{
  "n_head": 2,
  "d_mlp": 128,
  "activation": "squared_relu",
  "norm": "layernorm",
  "positions": "rope",
  "rope_base": 1760.0,
  "attn_scale": 0.269,
  "init_std_qkv": 0.0825,
  "init_std_o": 0.0,
  "init_std_up": 0.0825,
  "beta2": 0.98,
  "schedule": "wsd",
  "decay_fraction": 0.772,
  "doc_mask": true
}
Each number is 500 + 50 x the weight over its row's rms, rounded and kept within 0 to 999. Layers, rows and columns count from 0. Numbers have three digits each. The size before them is the row's rms in percent of the matrix's.

# layer 9 attention value, 64x64, rms 0.266, rows 62-63, columns 0-63
108:495504420481615536414474566449493552538460399523451486544470548553517468429417502581513541487507493546437439483489432519544561514551552418583521459517476446548493555579566468414484518514522443
110:526447504424439529534450498551518515504446436509520596522601512463454560546492569517516533533528473562533539452400510527453536520391477512534421549464567474438467535448548510480473473481657556
# layer 9 attention output (transposed), 64x64, rms 0.261, rows 62-63, columns 0-63
113:488583442419514461435494440501461516434504450550467451447497524564541524510521387561624492453484573578583540426463535498570540488561456448465540476563463575486531471471484533501407483559518504
127:501463454482435495522486500496530467454462488471579550525581505443389510507591573496480521575554599405519561511452509499511520492480515518467486579422537408531426603527514573508397484427505509
# layer 9 MLP up, 128x64, rms 0.27, rows 0-104, columns 0-63
121:512454542415491467520582484487515558465514446592534533535482420519521451490435529481484464494632517524565531448466462441438509529485608561455415467540467456422545525561382553479463475528558511
108:512503572485447560472524485574542493462383580526425498533427542428500502427568576459531488482532520533527518469516450573549407544522541500391464490466526448460452498522386419542539539517470561
095:525355420460571551528538580473493455479389488611492517434532570539462523555586521507516405465503541495467585441513453465488529532528483521505560512515550438525485537436508464423517496473563523
107:534416491587483674429500528479492451453484558527476541481514431513497430474595535402428541463522448605555515447431523546482520479518492559550516543512473464458453521463503474458501493587515536
094:467472550505512459485538491472567480421517578604426537388411514493531588538485414534503511524519410495517576477451577447565474460522557498464530465575541431527491473453436478492543546559413520
094:541462567476518424490489502484526438493463512514473555556542429474443499469385535437556460454614516532516472545574568500392445566477537518535571517537489453492527509383564473548520455593450531
100:536494469518436505431559408446626471530444487383568475417450491493517484522542525474511438545460464526539471490391541530435459522602545554419576541522556555455526541493453521512514511451534485
102:557486537552488451460524496433499538468485450570454439481471537411482527499543468480384483520503523519508409480478486475392434519468571553537519502492602513488538606634483498553501465510527617
095:563497560417500470493524515371448547489525417568589488495468446524527516506434427464462515510498541417477442579432537520406485425564460509543414535527553520453600535502463481517549467468487557
106:482496552400537512509547422476470522507476600477496481401392488521431514483453497502574471528666434448495494533510472488503452604489475550506478560511563562495498460583465488575556451489517483
099:481525489433455476497556445398649428416477513454485487467545577506511534483508487563487392497454435419516493502514513545503514518518543527554499498450534472512480595545430588529535491517515633
107:517459536520472508517582458426437617523479501544521553360509514487562534410508471494499401567532442518483519490538521546437484535588522542404543531517476529381502549439489555522442505492559499
096:462426459496537578511594396497543536494521452481509550572469482542420520563486634417514481596552438481568470476503498513489455608479510477496478496465466578478441572513448559502555540486443473
096:597530571450517596484527595479544454487508502486493469527463479443427521515407564379581396486531442538456531498596545507460493500475583553498463541444460504452557519529550468477475437539472455
085:487523516446544524524494500428495490521533499615586583457352518435481552517474439465389485406550427559483517476506435427494555502503467522546462473500526536498494594533513537533543432534436550
084:587528516467534478582599501466446477522467545506510437543514409491527470447496552428400539478544480509480540574574455539430490459592524491526578454476429499432534561501494505532544382405504484
091:493435529461460625531583609474462534470458443454491610516470471520473465440460556460523446419526574543495495556572422478482534490552491455460453491452477512498525595455494570554489421557466546
108:501440433537474524504576602429604460482446533477487449504470623525551500407502517458495482495544534447456467511467530544523478492465491576435468593563539453389559546528502562537562508465553444
095:586527535587545483419537498501465458481553392471481589433455551517508459530550492410488482485602435507462529557443542473425538496529521514496467488554533450488529434576510544427424449419497580
101:559502557465465488474590498598492531464377529553467537447481505477452422525430402487467421537522562508547491564535442555566552485476469579457475497496425492434471545570446436454509551536569476
103:554469490588531587564507506455483506475469455474533544563497514391513492358455458444476520478481506494506569371593570549525375471525538516487479469504470514497547534561533551533444439551511503
092:573496516577477528501574441489564559443530449427453486462541552415499513506511482431523462565532547535506511475393522494482549586579632436520571489446451495443557542494520476529516507445394525
114:541508556549592461448488506487546521493469384481591420551425490441531473422566559496549483493503439495521482393566449451486449528498539508549508548555462560450425492474586426499576475578507510
100:493457586566455492481509491413630609479519467461528513489457572536431446375514500493502538490534489505428582439527526440518497587487575476469532531517563530440507495586470545452438461500443514
102:492477508565471536515610395566473454502485546476521570483444524408491480522532519527523507511473452372472513472445472475418487505525405573442545564563509465496546419458517484488503558589551603
101:555419613550635445466530504487542516490534499553547540498507440557532429534508515584499487440552504475363428494489485539465498497430531513585510436473423518405449534535468461525539546519491482
096:527489508485446449519561508501522407416506499475546602424532493518507461443543537530526437522531492419453514448473494527406518491526457517636601475535416427557568482470521511520493512559399575
102:628536547531506472494513403512473581440430493494462477436431518488428560458507520521523496485563508549537462499441538560484455591500496488519544542530525467418542493644536578489521454497382473
098:532519546435486498506589498572455525497551479511558560443487447488534467517505432473528403394580495463510579442566522514486565571465477498493465564487422488425475498517449540436528545634403491
115:469487454486515515510516525437465442426456533498451563451419468496499468424548569610491493553491462373515580511549554593522507496488446462515477518586555527503525541562446444440497483576519624
091:501508453472519590492532517520495453517435523506523471520491588487501455450397513591490453524637416454385483460452582488417499519490558404434492473578451413542537528499528540524505472544499492
093:597547479461518493492499520508491467429505598480464471483479477569481460532525468560501435494461525474393527518533487480391364517562437457535549543541416532503484606602471503543562515579471481
109:537474404509521547481553409445441572494485516569472494540445432519515524463491562507451465436513505428451556556542510453442462483475491528448553525571601540395390462598465539502575548492472497
090:525412499555550507409491536442581573489496492573418468424499598555605478485559438532595500476452442494543398461516509457432493470596497515508572519450491525534464455532479434500513478442506512
095:532498440519497460544568539464587483445603552473558518482394514543488468537545536480516527646474445480414528489484536528486454466555484504456446508460528464516438442498532524569601420563423555
101:487474521489399482492501494514517637446463416488557484537471469641526435528442515485498434573527467525448514576607520499435509515524491531496530573556434450507502522569429479402470542546520517
087:511497505496434557443502409533436406484524532519548567465486421537520416483443492427548553422497446458445555519539528567466487556416500529432498520451500513447559548570488556554625482479577532
100:535434546432504531476474475421564522462561525524546528376492496559484505591563515547454477446552434555608515450506515488514445507540458534508489543466586373480400429534465449448525461503515511
091:523353526444541480497489521517478386486473449575542586451494416470551451517528502617540493402505400518524497476520492516530514471578476544554609463506510523538530536482478557573459458526506458
098:565531423497473504550515487417499549503501530466477534488511466505507522465519483548461455581448474468474444398435612507487461485574449546440429490605541514500412614500461610533475444585492513
121:497490546562524522496564488506458537387524551527478512409416599428481444459495508546389442500516525409520587442489530514580478518503542471475543532454497405528445552530482485451459542529591577
106:526415494503529480503590489399529623480432513453507412541499484498538551501629484522475501432504523494486467460461437500560444545523567475518532500573530501448483569549526517610601479494411500
094:471440506589443496477516449496544584468452482553471570477464561481502559459486467492533462538524515511516374481522540579530391455392508496578475554553486446432532546581509544479589558518496585
093:533451516473480528532547545453615505437420417477561516545527491487443395448563528528563430435513544469523522536509489625481570541487441469491548468607456441532548462405503450512477533527479525
110:542511611443481559493514559468477560412428536509522464516477541524404480520528494492547496469488537449461550479486478443436373527601523504408459566573500575399553475540509542490412519509466522
098:529482442512495557505551514570426457451495602519501577472477479488599527546440540516451444475575485479513471540406559471495548438537541478506460516566404596446467592463550449515563447531411501
085:471509554457564494534515429406510562454516478511455435498441500502528490484519511565564494531517519513516627453457503438594476545476451583478499603514582407377498467457491421500525479497590526
095:539422553508493534555522513471577545468520506468428487495431487503449549557472535427391524422564495447483500487460601551482490525551535570507499497495468367527515552457577604452478603508448522
097:512451516429490494386546534527466528496434481517494624496501550512465430552508467525524425494620481499463507590480588546477535556497572529454463557494507511450389482567519554546425498468459413
097:576532522442509543558512516417529459442526487401491477550466483460477487446486587521563527384523421433485438546528535461503552457562489490587466460577504481474464568517465420570490434434586550
115:538500495450507551431476523434555515495464472546575525549456583484540467467457539564530424537468450485464550530500464463376462573588492636429433536519608473464565537485527525490485548485449458
089:530509554511489530428482501461552492441439465464464483526561468388533478548496538538423441456538494606464523503516609477504465532574583562567514454529476449464562495522358590532452478543468520
093:559456568509513570475560574477461476491458430490557584531517507527531529498423503471506535489441407480423531526561499434418512431491522615508540498521516469412522472458600378444492444554478476
100:540501494507556455540484538340608600497510519437516505466511488493520518511569504445436429526579478400449544506572456476449488456495504444493421590578522446472485490526507503540613490486474524
087:528464420567521467521582457559482516508502477503566512465423544479466499606399449414580443502474432559466524458528561405530460464511482575527570559450483515475401476517517543503492410462529435
110:496452501464525536561568495524505458444527577559603453431502451514495513546457533482375462615544383498485499560505486466494439544488484491533474523544418580495491507473436408448543585482560470
101:514410566480542495529589542472551538534453365470547528492525501471515512546480505437502496519525475406487464487456592604520543597444599526469527416509528433431426518595499482475494534484534517
114:500476403429516530573530588481444522442592524477502514463446444494445431505513506454445455478586509417520476445533499465474489498533453596522493544593454507491486545595398461479629462503508476
109:553452460575534503534512454509476472510478581516533493548550508529490517375432590514493459552513421494510475501485571446449499550478510525525539589448422484499524576487383510452415425612548555
092:544539500488547485419547464505532531553556479500488528559397468432438448521508496518526467534484412461485412410574459539486451572440442506381472572499603508423404532560533507517548514525488518
106:533489466439520477492578461541452488536544509467572522509444546417584467455453524463492482503509483420439487374464576560505496556563501579555472577564505465505440407497542480555491514634473543
093:508459515545464433423517448535515498519457545491564529530550477500539515385503525523499486514565449481506627453523523491444452495532431580434528400474429459410505466449502563558609468544459587
099:550446488540553481375532438507465469484513487530528477477468623496494420525445517502433456506519461451544492511499515530481494535564498507470480616469564365506457601426468532424486575466543572
090:525499487462592454502645528470481524494529529435491440503457465440604444504462515537451475491470481584582537559590498524436513588486531502503418450445464552466544547439505547435581508573518467
112:600493455564561463457564496524510556429477507438483623470531513479465593528464479494446423493591474559581441510591482514455468507462539449550456438490464449471441575504482564548538511409521532
114:594513473431556482535538457535442556443351564544486522473423463503575540489510426599542468441541447474503484544548524612466498455505566503480455487455479478496517527541433535526463547468418566
094:612527439542530556411564555526476466500542509527487485520478544453500521524554431514582443441471467563534462481427557410480555534441474532570475461620522432428479537542476600468441544510482465
104:493472473524487484475503540476576506520480522424518570517431513423529486421418464581478406532535515431514541516501533523556432507544420477429435458559481470445463595655510564551454482520545541
099:535485501478466484365488473450487583496428489474550554519421467509535554524420562468493539564510479513456551485618511498488460478493540530479461540505604370506421551495471481601540466565438513
092:520471562481517624534573572477516523470494448455524473537434479451556479540483431493397467500540480515636474554525560442374544494473481476503539443438418478464534479522541546532583442541470515
092:512498464539473509486501483505558510388477492475519536549496583489554480438439534503548558499470459438519605516436444477376468442470442425487614588500437570506483535435555504444538549557497571
101:538504530549514581433491463446509513522490565584606481477472443509564393461493604472483522470476403470461473490534584483458391512559421540501465495512535462437387522527497437509510481567528548
099:563525456441487469497571513413543549474546483551467544531446483548525421445419572439474494464521456466413490552447527529495516463586466589470458512627445537560465468542418531429478407503515501
106:528500540574547433497507414491483508358489428455600553537504449554548544467513455516518430445536481468548444510529532457468467572542520453508530480510447530472477519441551436448647504438474569
096:611502616483483541503494486502490538493462510481376461374446434519549447475472490399507399449537544483535488543469514579431478462504495446503523517503535501467571553500569589553487513448566519
096:528523448473532572521480487531587515486454533513587449476449582451538414542493610547543499436491481502579509412597475425540438454569401492453468503538462516471446462602491471539463472531482546
113:526475481583518564444522579496528521432473437541444520476421435464478465477470523446435529534635490482491492590463567551487514580474522569511517459556555527473482553428410534410429520480494582
099:509502513465493625481521475517471505489459557495532527447472623402519425457448599475527502524503449422580434480469567499491487538538555580535459532516420431519500557469436450450530526599469440
097:567470518480569585519502561496431565464561540444504484450417531437496513547510494516361416425538551424547567521522543500419454551515471505543439600501464433510508509550502532517568486479534420
093:512447547582505485435477501521542525492471497461482535474530515482447578452414488603562569508557447466487619405490579504510464536560513532429406566442475460438459524527455534539448487480571590
089:520538587440576498483601423453409561510510530483493524545501584429494543498436486474511415469499446575484523567529484507524557610485472453544438498500514466493414464499416505479615473504414479
105:556389476413430528522551540479535600477465575536515526411495457495502568546430488543500519557540489443434475528525500435552448473564577489470512587501444399532514487555526413449516471430548523
097:538429497483446595529483466505489479502535480491575468386460422583555499519424508499423504560511518552519495488481602456490440520475498612453433479547581470461493573592428450537491472516517584
089:614471495596592530476586579482466517526469509546481497598543482528400493480423469465557472449509521512385472518514558435434432504466442510560468493514524412540527497455442448514435439492537496
093:486522557524509482473520526465531519397563455567522531497393481472587452485566541412532587404558405520499510457479456438561512521481529510465520486642476480522559432507506460435525481466490588
098:525501543466480435415535486462496534445492517476606429493467529557443511559510475538500502584524467484470480538491556517510474454601537562548495495477416491459377580489531506675456496540457548
092:506445411584492631501473501397528612490509506522570509446450525532500497502524531453519453478540488482441409494433512574516486470525586473538455477536424492463547568478569503538531382568523512
093:527506497502560490435559498555468473475455559558455573504481453535558439478448514512569503453483520445464536533550540526548587600401557512590457507471514468483404442479544354495480505589453524
099:517402528482566518554453565522531486463437471506457521415498550455458516485406570501543412498550521471500410494430593534488469559613551511564536486475514499501491493500372432444508503584471548
115:526462566531486478489501380441494505441591488579487619496553523474452558445465551536515461406465436502459463471525584472429409547464567531609516505536526453474446499540471533491541473437487554
081:532476571490488500453536535462478476551514589570540526532527465444454456435506554482527467473459461390510575479470431617391421461513527523541516537454418505472589551515524540488521429563403539
109:532438516507599463414577552472514537561424530634498497457499451487533428492462450475468449411500493507530510428549524603503561537435511589479501505477502515421475531567494497460503572541400471
106:531375523528482531467506582565477549484514521490485477570439496355547496540516462523484472465531419449439580470392447459503507455491513523573484582587539584516487517538512552414522530457494536
090:526542455531573435564579457512455602520513514457572485476449546492566413408512508489514484493537431495626514490452489494485394483576477495417541495475469428509435565430500518568420523492501545
109:524526525565544563432580516415513519440473495537470480559417503434500468401431607537432403521484520474404543514386571476437490522549488518501510468424469580498543491486544513541473535467534530
106:510425557431493491502556507438463462444488565521524536566494497459487474458404514493496523601553487502626560451516521554468561463496465516442496576466535410527601573462483496577465526485551615
100:507440481522532446424578440444572473522418450459434554532445488394561401508504611521541466538497503529496497493535482493537473493467432536562540430555597532523544553597494550456460538506531438
099:500500534496429477491563408418523520423577513527449449369499559430596476474456463456450475511547475560516521514457458506476525472434521533484419626539479488540530573493536437498489574515569555
092:565495552450524644461521453475547560490423528452313535510505478453543496570445442509477487450495457532473535526419580489476478469447581483466530551492493469556503538455509436524545533538478538
086:515431531518554467468508552535567436480511560503461530506488474498571523587515438536428508411484489471476518488507476577480378658435564424512511447519524489508522570572455528549484386527522499
088:541466545555536479490580521474450615541418513586461520483530434518595529474473519455524541526428426386496489475562529498425433470480519527460510576449480556457581466557413537544442435482514507
109:506474508537557501483521486520520448476426515541505608451524503503582414430454508581475443470516460456556606529456478446482523605455387536541431555533579498509449543446582433523490494562488454
103:475468487494541535434481463529510486536560479522567443528396476470562392483462534513418491509611439482473515463553469519492374604599483473492492563562548518410541548486552430530517474530513454
103:534462555488477472420624529425539532459511453428554535447443551411573567443405497443491539475476530387521487484518493509543547498521519545460452474464596464584476443517536526536551567493500567
099:519480557380495484443593593499486549497477464565487417472517612408498522541502562536504514578494470447454546477497552509537425561499521469409455522492428467413484516525570548532489542571478434
# layer 9 MLP down (transposed), 128x64, rms 0.255, rows 0-104, columns 0-63
113:455552539577503541489403536451537514407570489498551595475505604505514543486433473535453452549480564444413456540464471485479403502471469556458527525480539410492539493476523653521496471490534463
108:408488470602486453483502533443515481448497607468507474420596457477538398458525520556497569535513550552471465437477469537555509448508474420501441633514521466533505492529434433510454534519577563
093:469628492576477571470524415433470519484464520457508512565513515482395568501545523508563542477521451501491529490493463519578463420445363535422580519452467585512568489488481417545524538478520490
109:423489444476518543604498487486562462519423402449470401554532513504477429537510496467543462498478497542485534623523501491608564615510521507504496496497399392551530463499473481465511477549456560
101:570532491454489495520477560496448493485518417535491484490564525511480415494485444544527447428550481570450480619441543455502513427499573485509432490553533381502584525609515501446597443553468557
092:503562531463485490601513473524486474583573424504445515430545456542504522399511498512553513617529374474455555473459476522435507510442458395536462474531539571509410513553486478521558450463529559
101:468488599557559454493421512472511515543510350490368519483514601462474500468567457492491503481537537609529453459521572566589461519465542513449439526392509484505491569478468498521470489492508488
100:430439554468493486493570503440473484462489478543520490596533623404386462548564494439587500451503538561438530534467544536564433504519429561520542465484435526504468557410470452536502524554505452
089:477450497530484512363462527558456487544493606567476502507436514531497501539476454541504466476485489570465442523465555619540493427566496487559519460449577537494416504403564467430441499508514609
104:530561493494519434488475458481494524552462465484511497456576580510466520626504485532666490492483488358451521509532605540458572558442465540448506485472529449525509482424441522453462525555460513
100:423438555441578488555507554481501468522445472583447577475542516546410459549481478575467535563514495439501512513492544462510482477441518454477504398559570455591487536472583368510556541481433487
104:513481536521544537542456515558515378495507458475443499459514483583571449499488414419510477460547517524448494549553410585537498506613571497435549589598529535473489460436417491479435492449514509
098:445427467574569490480367527472487416470572443471444469581506515498569551520479443458507457431487454485501556549579540555423449537558512508529502535559464532563518491611444552557473523465494434
098:471544434487413522474527530438526545529522496506546474397510418504546556473456500621481481475520484562414418485546587534473504439559536424457528437530598649500484492458470495498492533504542519
084:495492590474528465495510471492439491625501463541504433507550404591539458504461473512399489493472557543441535492497501533484474380467505563500486438432584548565605608447488496494482503454502548
086:526550588462483530406489497544528495604472476547464515516535458489522556465477511560554595480475518533526508391524538451479500557571527469490469404542516480488453398410512522467400600451476422
095:554567497454456505503425525556550580636562480541447483537517483550576577546494596479531529470471487434527468557566484490482480463496518416477480462452494581526413478529468490399413470458463439
107:496513408495448529506516512567489480498461555523497409414595525476538510565535515514468532406503567484413490457546465558568449429614483381564542545467568439491460523557525525434528466454493498
099:483472461505514443482460481461580558531447508475532482526501473552421528488518481534438453463552451481542453508496459528544685519507509463436490610498523510428611437534577513547491558504455398
109:515425477517496497451532507559495496499563549514526515467478524485492486497455593432583471480424588471461546548427466546498436563459531494603606545475452535530398432451536467454371518533465556
100:554533430422515477477559505507531494472585430492633457514513421546512437532484482478591488465455521507529502541489457466520522549426420495563577575515539519418457418478543492381453550540514451
095:461616485457515471466597468522481488562498598492539521439404548479399506489576481495464615474473557591488479467478520414529503454496511497466480511460442551445542509524483513460537564426608457
114:471492506603502403470481448542462473417496521516529433546445504451428443419515454509550525540486575484482525536436435486444590554537525447585525505465523507532576417521498575414606457503549517
098:528571532453534495478592520445526534455516564461492471535496524616409526517439564489553499441451483394561512509470545484490465518474477613429512527435589518452535450481456484491447603430525426
101:591528465481473550477495514592403498568483476542540502489590432546484541540408482500526450449567475479542484453524572516428529499572471483464473505531503481543572489525412462395452610429485421
103:559444481487474495511568536498645524362488496570508465447435487549479489557444454546553587498477503432556504463568461468501493418512488499559449481413595458465495531471525509527462537493458400
100:447583521488422500503444525481521537499555404459491573472487419503519577393513526531561508576502601492471569500566519498463501459504516461540442511454443573367555521493435532607499484461490476
101:509524474506458539501413500444507559448513532441571493408552540451483482534579482507421539508509550506494541538482457493510532518530630453496537507603496518552566470457459411443442539526401370
097:488552532465556443546482505448549462538519448610448570646538548531413480482458515483566527455423527465501492499415436493496438524509557505457387463503555459546485518515442539449599562497492522
112:513551464431475468528507496521449535523474473488544490445452473433416566555509489489484556463544499567555586475483432544505556509555473537552518473594441474555613525394452401561506470432429583
093:383500511487539523533417491521522467436556455525523511541451565546534527492482500584426572494455508469422523473572435592516462506452583487459534501454426540525504529485616505495465474445542361
097:525594533484497561560491507512578463505474470484435528480471453490525468410443562558555578504539494543523463538515454499466616457514614481499493475448550464447491496413437382466537526404563445
109:518487446504432475475502466553503430534512535494586445509567421522548508493458579562555591509500408514516562477506503477544469451482381415454566581642482537510496446498507464439418517483526508
087:408492518565466477512404491469551530540505433559578370439508412561533442567490495504571507485541484595488526477545531570533501482505498430435377489466526512486497540547422470517582534537515478
094:461661498458459506528494450411553512484555486385424523453474514561503519517454497484471571545584489502586490512533452512442541480549539513570440530407472529494450577541428482517528461471540423
100:598507533515588453483536410460498452550430424492540499535502459444476596572478499469389509513507428461518514458578481440525559565550475470467494424574620531570479506518510529465539477463527434
086:478498440577535468483555557478520527483537481458474448443587540429477596545537523582478501557583461442517421448429476447509490559507527416494513524540532462627502444440468522473426465464582427
100:492561516442467442524453557562492455567476554531545384478495531492445444524566519517487536455585497493513401414597456549526618546521460461470568404517546546467426447490463466524532534452498514
092:412444561482481502453502476489508566520458440630435547409470511451575505549548534575536542489379532576557485480554449482508564525518533485531454497488560460439545470440512535454566533454475410
097:477579602499593419572539454552468469490509530493480505510399583484473451475517513512557506460416545554501472493557477506534555541506532558595519480396461388448413505481544482501510445466419515
122:428452533507470558520562544619433444376525507493555594511394542542485519487447503512435433557522521604509498492523410570471425457437517450502560436504460557488483552519510476500521510486527460
112:506473624528501505528430451496485513659481447531488485546519504483499419480499536436510483507460485549495462485459456460489503516516544427528465398519650517574458411420563567521537500547480511
096:502510508491490522519570471507495468491463476386497425530460451518445482492452516547485554619582453496534529493611516496349559498487467608424503501536479473454485544553542568490589506469463424
093:552553439434464537551528497492522484527472439497571360500552432516535527610546469502486558537469455476525438568532551542586475533449479408485488482573543472525466468519526423396418467536458469
111:459485537552425514505484504557578507433496429533486551492476514595479476493507453613452581508489483568463504488618503453491508469492503418495390436507506420478480552500546502545362593536489502
104:501541443494488556497450527548520571538535447480415556557558435396587490493525531543537518437492405453479479545513345585486572491486499429535454511510538531574536524519527397519475468478467467
092:521503546503484523482495470573514547519522461532547413449516452515572513463483441477487446522614412451565426490430509518476465542528512607487499496508559547477639463469490441602430464402475456
096:486496488449462536509437553574463494571482515392473497533491483489549511521463405513479516411569464539503503574527508556432435428557535393492514565544451493588512577446511421478405536467559567
101:471512548486439501485454427522523536639559511435435571469577557459414465473493494446612468523538531584449444516479562467478507527533508499514527445448589570433537477533561433488534528439465447
098:494629542499545479538404456470492512508566501498396487597527548460455553513493476497610537472468446382413532448542555479485517520553549487526491489462453472569480503460443500584574541497448445
108:429495577532497503585410527506513433387485458524533508551543484496527497407516525498403455476460414522562512514459445536489484554431449515507557555505516531500644529528538536518579496445530399
091:606516434481477539476478463520447559555516517478431490452464477514556505505536513492477405556477493509386458511497451508518578459456566510517415564514444539481508588497526417512397632525593500
093:574533486420478489511441530479514583555544537525423513537434462604388552536568486561589544506518488491545482415536519509533463395470565439450427428464530466524446479543519517468429444465499528
096:556544508598485411400481532527441466449510476485545485576478571439531574427430531587430601519440507565430481409494513521465509448555465481492495510418509493578508560459454536534492489486555540
091:475439524588501510516427480501523532620519536497487506543416494506421627530423491545482458468471499527456500528547519521488499366566522558519507433459504552470457491471538545537417589400484440
108:391434549500561485453434486426473532461605476535474499488556433426583545561490487516377464547499505525523435518585491497528550449501508592499490495535420541416459498561526553520543493504467584
099:570625487438479549535435481406468548521458544526495495494569518426458582480561518590415547509522502517526466557564523410499475508440473479495536415498515483472455463457557522607492446495454404
109:411499585514519450512444483415575491529546510531486427505572435451512513511595473554519497533576557485455418516548396455497563483475451485535532427516499587502460502533552500500550566360525472
103:456471504582517437467443507495452557451549462560611417496548476544472461501481493527553577517518449483402481472525571562504513416499519474510515572389495540497636489491541535471421466459417511
097:531505464521518405500559521479538525520415441548530535564569530474504564453469461550559464488454492454357475419541482451541521554464526390387425573493511577534440471504531563515521546486527507
110:431512549516479518515462460555443454647493520589505422549486501560482557526512427471635521514474429478439503515489603569500470466482545538497488505550498450449504524457496425475388548522553450
092:467459519549405519482561488568494549577458436501535452434428554515482544550447428540608495562522532512531367506520518557439499488544492571462541469511542472523528447513502477442465581458445386
103:554507432467494559496464551494551527592625451447582473489471495475550446522497478465372478531393493520562460520474433520496440483455544394493504481472562515502604462502488543548518536474459593
091:567608557447493497549512462553469458506488476578429399480509377534546499464477506512496487514481457468487558488493488443547538426556482574528549565543502505548433591499431415503522527369529531
123:433447446606563570465527551502527543425506462549493563455536496468437474448465467538535568534497414581442534568555465442531521450498504409472436524482475483534438474485455506579512508491622414
122:402476496461510560485498550486568465496398512519539462560482513512482579474595508549503456556479436414496518415548448468495492541451418359499557465553525512534512488427593535492533504567474581
096:509593477535524503500428475502466559545491556408553439537556463473505505508540513494487381457481616418556483487589614464505477534477519449505583533435603507437436450525486487492472531503438461
100:421493496474468548578565468506530450472394482541582446458510511506512522556505453470525594442501539563523499501491568471407473550619499556401494504576460442519435507494418596505512478492507416
096:477582569435487521536592441459462528434530464492453597489519489479510427588462453453418592479559549402501413559487478513475504464476582520553549576532564467460467445526521420497546528523504462
087:626628485461455480497420507526550591591558411409545465477494466540501543548476542528492489530511447525475454500541570458549523422415519515432489518503503521561507456555449477440433476455547472
094:450543435438469570453517537531499516501518531437534469554550546415562498520539481437560525505476484478419444438397414619598470525501424508633503480514530584456466482551466484482533525522512492
102:491484445531474465491453475561451548600438605538536559407562489468482497470516534545507562453535492440437528548465498459529473580380476523509475524550494572436507436455518536565442587592503433
102:372567475598487498524612478534483472505540469501528474475524482531441451488521494564558565530467467471464467489474407537530469385534547494476440474555605537444587496430410519496518520447566520
106:406450549558536503472514564465584420484539468564579509456476551519482509433505500494488446529482582540459385458615542504526536471448503495448478496445531492487399570485468478439472616574470511
093:481443508486473549463464561510523547576568558453506515507454417408507459539552566559488656470509441585493490489555523531534468430434421438522491538552430466536388459498501443513504528528449487
091:518522489497430490438347516513507455534494567414495471471481500542448453501426474568479551514484558569428484533529595588520519525520560434534531545522579430519429450473507582499556468490409547
112:609463528387444506466465477523537610480481500436546479507554540462498430535554498469464523552489594572438471436471536492583418587503492510492477496488429451526571578530529514404420482513525501
100:468476523531527505468446506472509540495527412456534516646571501470560484456419444488574491440511515449507458507556532477519487595481397408479571534509509582528534484386543416478550571473502467
098:475443447499510484465378468547562564516596506380447489535528509493494469490450561542508521539519496477574564493473579416537457498532493588472495515391448498583503522436571526523488539474517385
095:501489518498460624545409479596486534546418386460406417526514509455585528524448511503554396531502467518481414531559594527494505483511533478507540496499487507473525570457469427466485576502450550
088:437672516482507464548450375481483421564490489420431427533532559457506478512525478419584506532478509528462523512505445595485471466552493510494530481488455463472585484483503498552543485504574590
105:456500445566483567505370467553465516485484623483513437467485544464523538501509566588595502473507452507537501479471539472480485391567439510413523475359500461523588522515462520524470547497539527
095:469510459492469456554514506575537543472529487557483593517517486561508413506441513438579440518487602515488543645457450481529522477442577494457518451555401453467447447535420437470565518437479538
089:513482588391481463501547502518542480501539496459528454536477401617526546530588475405472480485548462529524546489521467421602413425526476499531583524453536499561541483570451540428521499461470430
094:479550491430456426453524586539560454546558501578482478557479435562411483548460439408557481506517551459458525527503473560555459550565455459471600450493543518428585495501441462544484537403485460
097:527461412560569615542506493469546552542445460432615534555486510555504486467448507533479511502445461468530486458469477514555489557458423449518524494555504394527550421437564493543548381557467467
090:533475438520531517435490500541530609595554529400453588545399495425522532623556448481574470483474531474460481515465447476514514457525525493449405489428455421524489539570533463552481498454536486
094:453609528532458512505564464540485530553490566544491543454435426542494484494452536600550576537454528508495549525452506520537497393410514553507529510505495470473459522421402382553501518382526524
095:470512531413400514477371475537490519520485528578517549528498437526529487544502434508501422444418506542507574437550573396461484548523559409551498499497536468444612443548533537499576532489513500
109:584498502504508467459435546540533547507424412448427470426543497478517532538580456472438474482397556472535462466520508533525448544484475631443522462555525504531566487589486563388470558570501476
083:524518449568474478472540477455562530526478435491495476540520520471383560530552558525570414495502566517490413457423461517548574525512485542393496450454467517562551522455519522544506512569345440
108:462522472519510510516418454475504494521598586508578489509503448562564606516516501459441573447533532489551484475505611492474393574496450466492478543437474618463414544549523463432446452482542481
104:531466399516482466523495560557538530459546504415551510566516500537427541544437491468640520447467478565449550475542521573507519400520506422397495523520440482479526473553496526462464517384569459
090:473543544595492491538537470535538489563491512573522548455568458465540417495514477586569567406433468372470492495510467464531474496436501512433428452575449547507581525511472549435425484511521408
109:455506506533406507466496585482512550509401554455573445378539473576473547473551507554565472541534521497457521494532602593491440405420511474585485525440522551439492475421536537464483497511514470
106:435492443549457453427489497407556480427502495470630574487500559561440471441452499536442512508521509508450449525471656618501516522436480489529511469518517468465551504498507494458555579583477525
103:397512494496466519565530421429549599536483470492450510509464566486542548479541480482450549440513558453529508465456508328462500496561542558518459472425511558540540545485474611557510430522443481
097:568437526493509420517507452578525544552454421422467559500455447511462484470501554488475583546402490497577489484563564490495505610523499525435575500445421555602549535475483473413428485537461515
093:461461567537502505488428486525537495514508437452646516487504529554545428432512499500500600525493490583469542434484342489528489452457448526500497436452488469557457532491545494539472518543636545
094:505445548459539486514474505554532520445506492612383518522486533588457473496525475522479564514485548369422449542514414474562488581531527429463545500423482571437489501482611513435553503451520485
091:480561497477493551596386476469573509611499419523438483495514532515522585550485534459483424502518504514504517544449377558557546442494581466436476477445407456507590541437517494471458544535515495
103:449486528533511554460471539548515519622530446496515514454584366559528425470513440469558467519454476510525463534442362572553498531485467451465452481590500581551469469480559530478507549426494540
099:391450521513503488409397540484469472482500493446481573511428583502467494560451557529483480513384533520509503548514593483456549587454522499537497449505508479617491457456541555483524462608440560
102:563535529445402513489509394535436505552520533512524475541444472498534613478442477435440547527533523573491535481517440464423555447587397493544544503458523504585389527571465461511545541505546508
099:562555556492512509442513530457515555497428488548510565438583551499464465453490532413418374464549500522484482479478582413497531481512544484380467535450475475543591487519597465594463532457500516